config = dict(
    n_kv_head=5,
    head_dim=128,
    rope_base=10000.0,
    parallel_block=False,
    init='normal',
    optimizer='adamw',
    final_lr_fraction=0.0,
)
Each number is 128 + 32 x the weight over its row's rms, rounded and kept within 0 to 255. Layers, rows and columns count from 0. Numbers have three digits each. The size before them is the row's rms in percent of the matrix's.

# layer 4 MLP up, 1728x640, rms 0.0304, rows 488-504, columns 384-511
105:145126156091158079135153169150182116109128106118125115141091075050098096151133175071111176150122167078123100140203105142142123107119071104159160110178108142162084147082088072089069122134142099176178129111161190097144196148145059078166027097163145104134161176149112161105169084140121130120151209140112102161139074158142170159139135123126091140130114135172161204013142093130148165177091
102:071096093089110172072156105184089161144097153124172174117103128062096127094078151086102148128054113115101122141096175127138151110142157159130069139112136121139127172146140161115091145153139102104087155136140190153107095114077106157087135136115148149142113111148139143108123159147080118159113139143108150169090117115134101126201146118111164104116157174102083127075148180094145127143135
102:153112150120064052137131082107088111174132138104121094112101131144162142068160131086131178103108114147158150128176137123186165107130091094138087194116102150158164157066089119108149107106150123138158108077054107136109176103134100138106110174134131092153090102090136119094080064090116123146148141118116153089158133127173090112170081175130131119084149116148144132151061060106147120155149
100:060154147108119122116161139155105137132067117071147120154166114065159084123172067145153156106099114101175095111098099102095086098158128168101101136100095173123136132174118108133120128133068176126092153101105197112155091134112172111124083108134120097126128150149109161113158162102160108170101174179120167124080123136131150148132184085089116074140117096120100120156137174186126163096165
098:118155153108109079147125143090125147126128161106119130136139082190134172147135146113133122170099087174075150050098104129141137137136103125123157183140141119116129122097070117092153119131144159112128109108124128098135070163191068125086124123115157183135167145131086143085150165117104118145184139118115122108117081127160225117062112170140149092182052129141127066132092070168174147073119
101:143123150121140124102121126129126191164142061099144178134088164158086111147133087106152143167152129148087152166127115162120160128167134102179137094115073086152173103116091061178167119166113084140153128083129166126119158136175160155200127131132161104137184078125193102111120113151112168114091121086104122177097151130120130123166146118160157089169148069184101156175117063097107140152121
100:112092135159143044152134121106135112145163136158144123186140120076140145107129135143137113163169110134151157095069150140121143059164136162102109143111111164163224214112118178102106167211138119165122138062150082128110119120154074173067094131112105122129118144131161143075155118087153113107098084171183125101116126152105039108162142151161211104109072161086124083080116112129089105161134
110:158063126137149177106156185109126103130144133165080128126093183116108106103093080119120115155113144125169188150109100152119109133119106081114141132130178124067163130124080118170152134052105150186086155134157159090152147108142152151103159163167141119110051229190154171076113140088097128108140111127154166090153142109169174095097165075106089204169156111125121097129150178093118145157177
100:040122161076153084129135188143080114142142132160134122135118129166094121129100146081138093183119097118078089102233117158126109134117137137193181137093143121148157125182123177170119092170092153104136129168148157145155083150137118166180107105130150106152114149184134110157089146100120141136116099142084064124157114106195169138136178119171086149082112092111151070149152054149113102097141
099:172088090129140178135115133119186084174091092096167128139150180164126118142129169115098135124142076098156105106124151138106252135131162125084127120136108175093106217148126110144095150121180126141082153164161137116133156132141101166155151050061050117183115150148199170079118062122138128217133156174071184120084126168156131138100105153081085102120166125117101097130125121133097166170112
098:129115131100121098143090101142176182129117115110119070142127132086137100078155169147123124138108168158120136126122124109157137089146128100125155095106134113123144157100127127067086094141152081132146071177132164127082080130089162122082166153134128146123161120146195133146108181108147150118163130155117108115104144071090160091105119070125134083155132101142188202134157120142067119133165
098:095224140107133095045091137128155132129125118115126164170136120099072159126107092111156068120115172097136149125110109109140107149114068136115107134127063120120116107128125137104087112078108110087167145149153129173104125168074144105135186187132153177131128123178103104151125121111144157130144171119120107159086119094184152139080141108136121141108153110116122108147129090126114163160165
099:146101160083111118136129138183082170162145140093085130136087120128117113085104144153136145108096108047159123154101126095041109173114126098155204055134105143147083130151108136109132130087181144102137132179134101190084099119142168158115112152105179123124092140090137118095145209088131103092171129150108092070109143102122101124111111121126098072070126141137094122138135141102118092070149
102:068133181126108111131161104120169128134139093113107169122099145118052108151147048143149072161101133132127081124164075072181106169124153131124153090133106180121079091169146148161104104126119139110086080137168180117145070096130137103141095131131090145134114116106066129096138172105149133122099136122125124148141106145088105147089127155118175105125066170106146152155231122132178123095113
099:181229105080139206092117128125105088149142139122119107169096153159150078099079149185127111146106151097081155109148129082147125162162095198085123148069111142116107121165141150199188084099090103082141130098148032020133124094136164162115147116139133167157188139105101120108119232103098134174050079128177129126096090123142144139142134136092072166182128102172119095159181196142113176168192
103:116194178120142144183133137130149106130140142176063152098101105130102161160152075117098125150150141160117105091160164135119187134073119074135089120127134124157157122104153126066201138074165106056146103112144131089061128130186103115138135107122143072143156132106117127150180165067144099124102103098200166112114142068143129156144157117102076154099100097212127198111081070162183096116099
101:176144121117063141140125113114116153104097137064136109108174123137151100082180074120071123121112112099078153107081109069077104105100167158096141147111134107119128109134180117067127115115120131165153117147152117120147150151024156110157153195109149173105128093138168159130179152129130150152059098188125146135177142166126134129124112132133106157099200155136212156112093193185188153181071
# layer 4 MLP down (transposed), 1728x640, rms 0.0267, rows 488-504, columns 384-511
103:111131133144086093139082176118088099127177131135140134163151126111057042144114107163111128140124086184183101134126100103160133171114168173130165091112182123156114115087143118127120124078112074082087131141108157170108090114154074106149085088179083076112150119133148147203131080121149097114129098129130144107105089158113128155129089143154092129100100082157147130064094139162130106121154
101:152144133106093126154121136146102126045184056130155108126145178108152124157170149089138135142100091121120178171159097130162136105098124130149143145126084122090111147179136110120132116122154170091188071173169160141169084168169161185132081058132081178077111145147113145119125110084119176182157066129148147107123154163160158197195084156136119170125139176122104146108067112133110122125123
104:170137110112110111121093107058078198173159054092204139183122147132163175178067122107140148146076094140097102169119122166165127089159120128121142093123157132165057133157124153181099093114121104101147142098121131102094090135095171086127085131183143107168199166152102124138072121157133162122171117120140119093155176149169064108108154145120157132146144127121117110127085116103131137131163
100:141139084160136097124182140120040118144198111134121109162053179121100075160122113102174077107124102084102090132147131141114094115137162123158186138148087142117134189140108137103155125160082118138097106160174129166116131120117074151133133106114137099109139196139168149088132165160120129086173135095154120107094163099096094105116100191142094129106189126123182156154136153160168091098101
098:060110172131155094141189101148086167066122121132127136140172139157144149161138108142145170126162116129098112161137103112113137144164144135148166162081186132134081166138117105119157161116125101164122100197162120127138055131154113101140064108120117170148225121175101131143170102088178096159148135119103080153099118089091172121112146092144112183211153133167103133171146102124157090152161
101:155184117140125108131161134155131110167140114131132087151110085103143087143136161163166099107104185150124099103115170066163136130112144139186123101095143155121147178157178110097142139163135148146135164081162084134071101148122167091100094105129134130159084156142122154175109129085090178127165166153155171159122092138119195118101143161151146136094110101111130179138157120143125167123147
100:153112134164033163112103129180079142132108128125145164101152169113105111082129130133152083141112110178098149102143120152138161117124105143113098147097196148102124143127145134168124085143169119113116082205124118112223134160130153122105185092076091104130125182150177212141153179180093096166114083096142098109082125102112121152078166130116113166057148075101115162166127153170114092145167
107:164117166146150119132128175158161182169137126144050063110098075159125200082156120110144101098119091140081173136160100157099106107065087124101097155121087101132138142112167145151172105070094099207191086125175110111175092137141129156159129128162160151130109152152140149116128153131136135119127167105113170089157100063133101086144126128041127142140105138073142083161126182138144123103117
101:176148101148139152073128133116150181149107113133073127087121177107102140107121143161122094092149116129113121128126105105123147133153097161122103117155074130157111119115102101071165179122128143128078068078146118086130093089105077059127096145187079163178113103173165131100151158185131149120138125112136088096082118135017122181092156152141207143160127120149103139084151141144179102138151
101:116125131063141135143150102096080136140111117087136101084126110112119130101097112092076115121134128135090139102134128098173183116136185073130100169085173085099128108086134144142113175075165093111117139051121113097166086113120158171154178141099110123161103108137125091134124135130108158103129150149121119135144033102116134162199208132128118172145151140124148134177096127089143118162128
100:157078114092182138168117137114160072128160078114178170135166111133168142109132139137148151168080051160107107128140163081132151138132162149182106173146087099117141064122110101166147113133084098113108140134184050094148182152127109138165114099088150132134158089134055127138118173106095144128143132117182113099179140200174087116100114135137128100154156137049075134200162119176082169105178
098:130110087118111112104134098131089052176179130137152131138111100108100157154180105114121083136109096130129123146118073130125092100135101118141100105068155102120138151078133118159130170140152172115111136125109119153169108123092117157134124090112126147076116132146127145122135104109166154124138129116158045103143167152116101215082115092153109138132121102092133059144177182144176110090118
099:134071163150123108184148159085150079166114128178169180081099114063093145090155118168136154169205079146156146110122166141165102085166124133124063057117125132153147161138132128151096118112167128113151142181136144127057127093154151153124146131130108152142147118148038139103164171077108077148193067112137185167116070143048132114130108130132185153157089142125137098153111136098161090130157
101:102151101160109149090158099189118071133156086098082180134108091083083156104155102115142166052120106119117139168134124148107165130169124082144143173154137104124096172116180161130100176144122100132119073097115122141125123114105146151063128154149107168156098077174108148114142139152118096152161067135108067167152069177119121174183131135120113071055128203121188172113160157138173125102159
095:158089097176136139159147163084132132141190126093096162131202130122117163187193142084181178169137121130119160141102111134098088153130107084186169128133118114163149144194086164065145149108050170172127153108139126120136172119125153100113191194104070134144113098164144167164117079136151151121116145103086169094122153128085128129121166100154145124226094140138210104141105133076129113121174
101:128081105060162178128113117123080131108094168131175101125105097125108155074150123135106132156128159094114121160139198174192189097118085142134113133110126126152142146130111206151066165150112157112183139185117109126126146182123116169191097095111123164117123089116114074128123135092064154142112102135138119110141102160141157142119171145160154145155162089105062108152102120157106128059119
101:119124123106096155119158088138076193093119106116164183120147093139122123171142163077138078104067148145096117137074079155163117115159127174092113135147079126125098143145209159170101177182132117158128150140053209172148130083117154146112091154139137078120089082092116137116141101205114138111087129145173141122171074155112126088132117127091105138115173126104078146100136168099132106187172
# layer 4 MLP gate, 1728x640, rms 0.0319, rows 489-505, columns 384-511
101:162104105112128163165142082156084082086121117108121147065115102182145109118150088128125155151117096156133143118141159113088117160134094093210170151133122164202114120178142095170136151155159166085117121150098150101087100188185146195189099126147120178102117108137081138135164080163111141131122125132180146124145127137133176174132122178141084082145130141135166100132080186165120087081195
104:125104122071139119111067095140137102096178153164136147152162112154141101128063125125173104120146155118097144130125149133170134156094134112151059121094118139180130158159081094151144149116148203104137153109132128122130178102147177135061113136081123132142132088131086072112083145149145151097094135129066128144151102112139098164138156143104146155169137110167079099159132139168117087056166
104:136133174154188068061141160139165112137110130101109116103138157142111153131188155141111122107085135108202129122147128109123137161153085141124148134126183163096128201160162163131132107092138099136137136152035106146121142116110154170126150152126138133194106105123158140101153101115167127113060081129138115130116103114176210152080156069116143097155136176112156175103177127132162178158160
096:122139138130117108106124158159174142234092104170137123133069099139100175145166101148129141146171137149090080185184102192103119163086147133103130098150114134166197137136109173134108055162136166145081128173118196187084153080137109122155147134212134107156108095100167094098112110148143149137142154116131186150202136160113185127140095117113139103124099083084154180117156155123076141144132
101:143132155095098089136137155099135094133138113170171109088167153119087103116106112124132145135142084123154127109075164180143058067081107084077065099109107105109096114157079114114122127102125125176128130129139203143114133142168132183134147124097125190134122096069157150135139084119165134187120078167084130150178138096156085185129093140178216090155145091134099160139132182089116140169085
102:099101125103159068109141110103092125122160134136160097085142152168103153088144140157131106144082118123136142129133154190127097159171150123123059060128114106095157123076204143122186133153042140120130089161125129134099166052113182094156181124141138141169111165091148141110134151157120112122180139174137175141119158100090107129110145107133064156111099134114164094140149163091146196170132
105:136152127130162144174169148137101131145174182145131178096138107197166112162099158137078191111064098166049085095122172124098129145061138071165129185116120149204148093118081131129130055153157086110103131171126115129212114046144128142190080145139187145137160127138167131134117155130123116122153124144137109100106116145159128107097194141139106136068149131107171094145083119142147108134135
097:212198107159126143117157087092135158140125162138105148150113158123089151187117098124169133159100110121146122100107089141112149104177134142125156126120165116173139063132123123164105154125138134092072188160090106113118172123130163190100125151162141100145139121122125085175143088114119174121088165133193154169167111153102100140094128165124126097144131070073158099174105103162141152102127
098:117118133152185115108207121136061137076133140157097135175076098191119143168095107209109135148153129182164156093127142089168150128140072186139136127134128167105132158095133104124092127104130137120122122115079138150193110127192157154149145151124155186145121122174120136091138111064162138082111074143103172090118158172100125114096140121093205211132155163181107147150184057175165121141121
103:109103120109091121128112154101137129131109095117114129136119159121128132131074132117114169096150104147138138107141141176235077100171120088115112186140167115153152112158095124111130159149141072161120103088148087088156103146070099170179125106127136094217111147151196096136146099086143167170166145145154146185122160174108041149076154187140156151154138106111138112144109113136123101125161
099:106136193099160072128056116114216154185148149138173064105110136157181132126080159135163178081157129144110117116116170192156111171138119128118096144148097131109109155113175109158051083184112049165046127136147185155096141148096162154159129121122083153158170077158124123140124122121124087096104138122169165162147129137172106113111091108119131066115129163097103143165187084091142138066133
099:129097126199232096141108127078155108172117107110156161140153141115113043157113111101061153189161106135090160109140078112097118091065114167083127107174133181179102122165180140171113102098065161078160168133125131146139108122117073109169141084125160130103078113100084130156075126146104098086204145149093128167121112163133152074136154185089111131184117094183146115112114208139118133119080
104:068112079164129084148138191077170183184124139095129114102136159180142165133105141113169061168084097109090125147115115163149064090105135080143143111101080115147130111134116114147150081095089142138126096147131096121135124195147028126090122107123136131153124154128153124117143153158120111069078151169071159161129131164099126095115113131157178137141102017127050100113134054142140129137121
101:135120168142149113081136112173142135110139111118154153103116133160073114110169094124130202092162120158111087097092124208141083164097145125065091083103171112093096148116134143103101137159135134165074133160190121166182116111152127115160097097091083135116177082179159136141110147082124164085129131066115154131179154167147186167155120129170147078094187081094082175197194106141137106115126
101:207160160125203102097201145194136152172099114178152106148123193124088148129100135189091187071168112097146166192158117182109122088134087182130071200149153192122160088181117116067141052108147132143113105131095129110147104133109153107138115120107148152126071152099122143137096099089096103132124066119145199155139117148083100136121153129134105149157122092144071130191173092099085139138152
101:140132112136078212141102046126063083089130159076065178135149117082106149165164192147100018129106184131115112173059161175111095154140077096072120153075102127174139115145126071148086119148149121126129112162102148100170153157121114161119093098120125114101177122118117163127086138121111050102130121192168131142167151094159165122085132139118107131136116127094107161124086142116147096128119
107:145110140139197147128073088095157090160181129112119172101147146150055180121164160168125128145157082122119171102101125171119142152177112141029125161107110090150117158146145128114125137147119180105155132084120154142132118106140137129096148118180171154082168130150163176145116097155112155110201136095103119105141161160168136124107149095135082112105122126071104142105119160111092154103184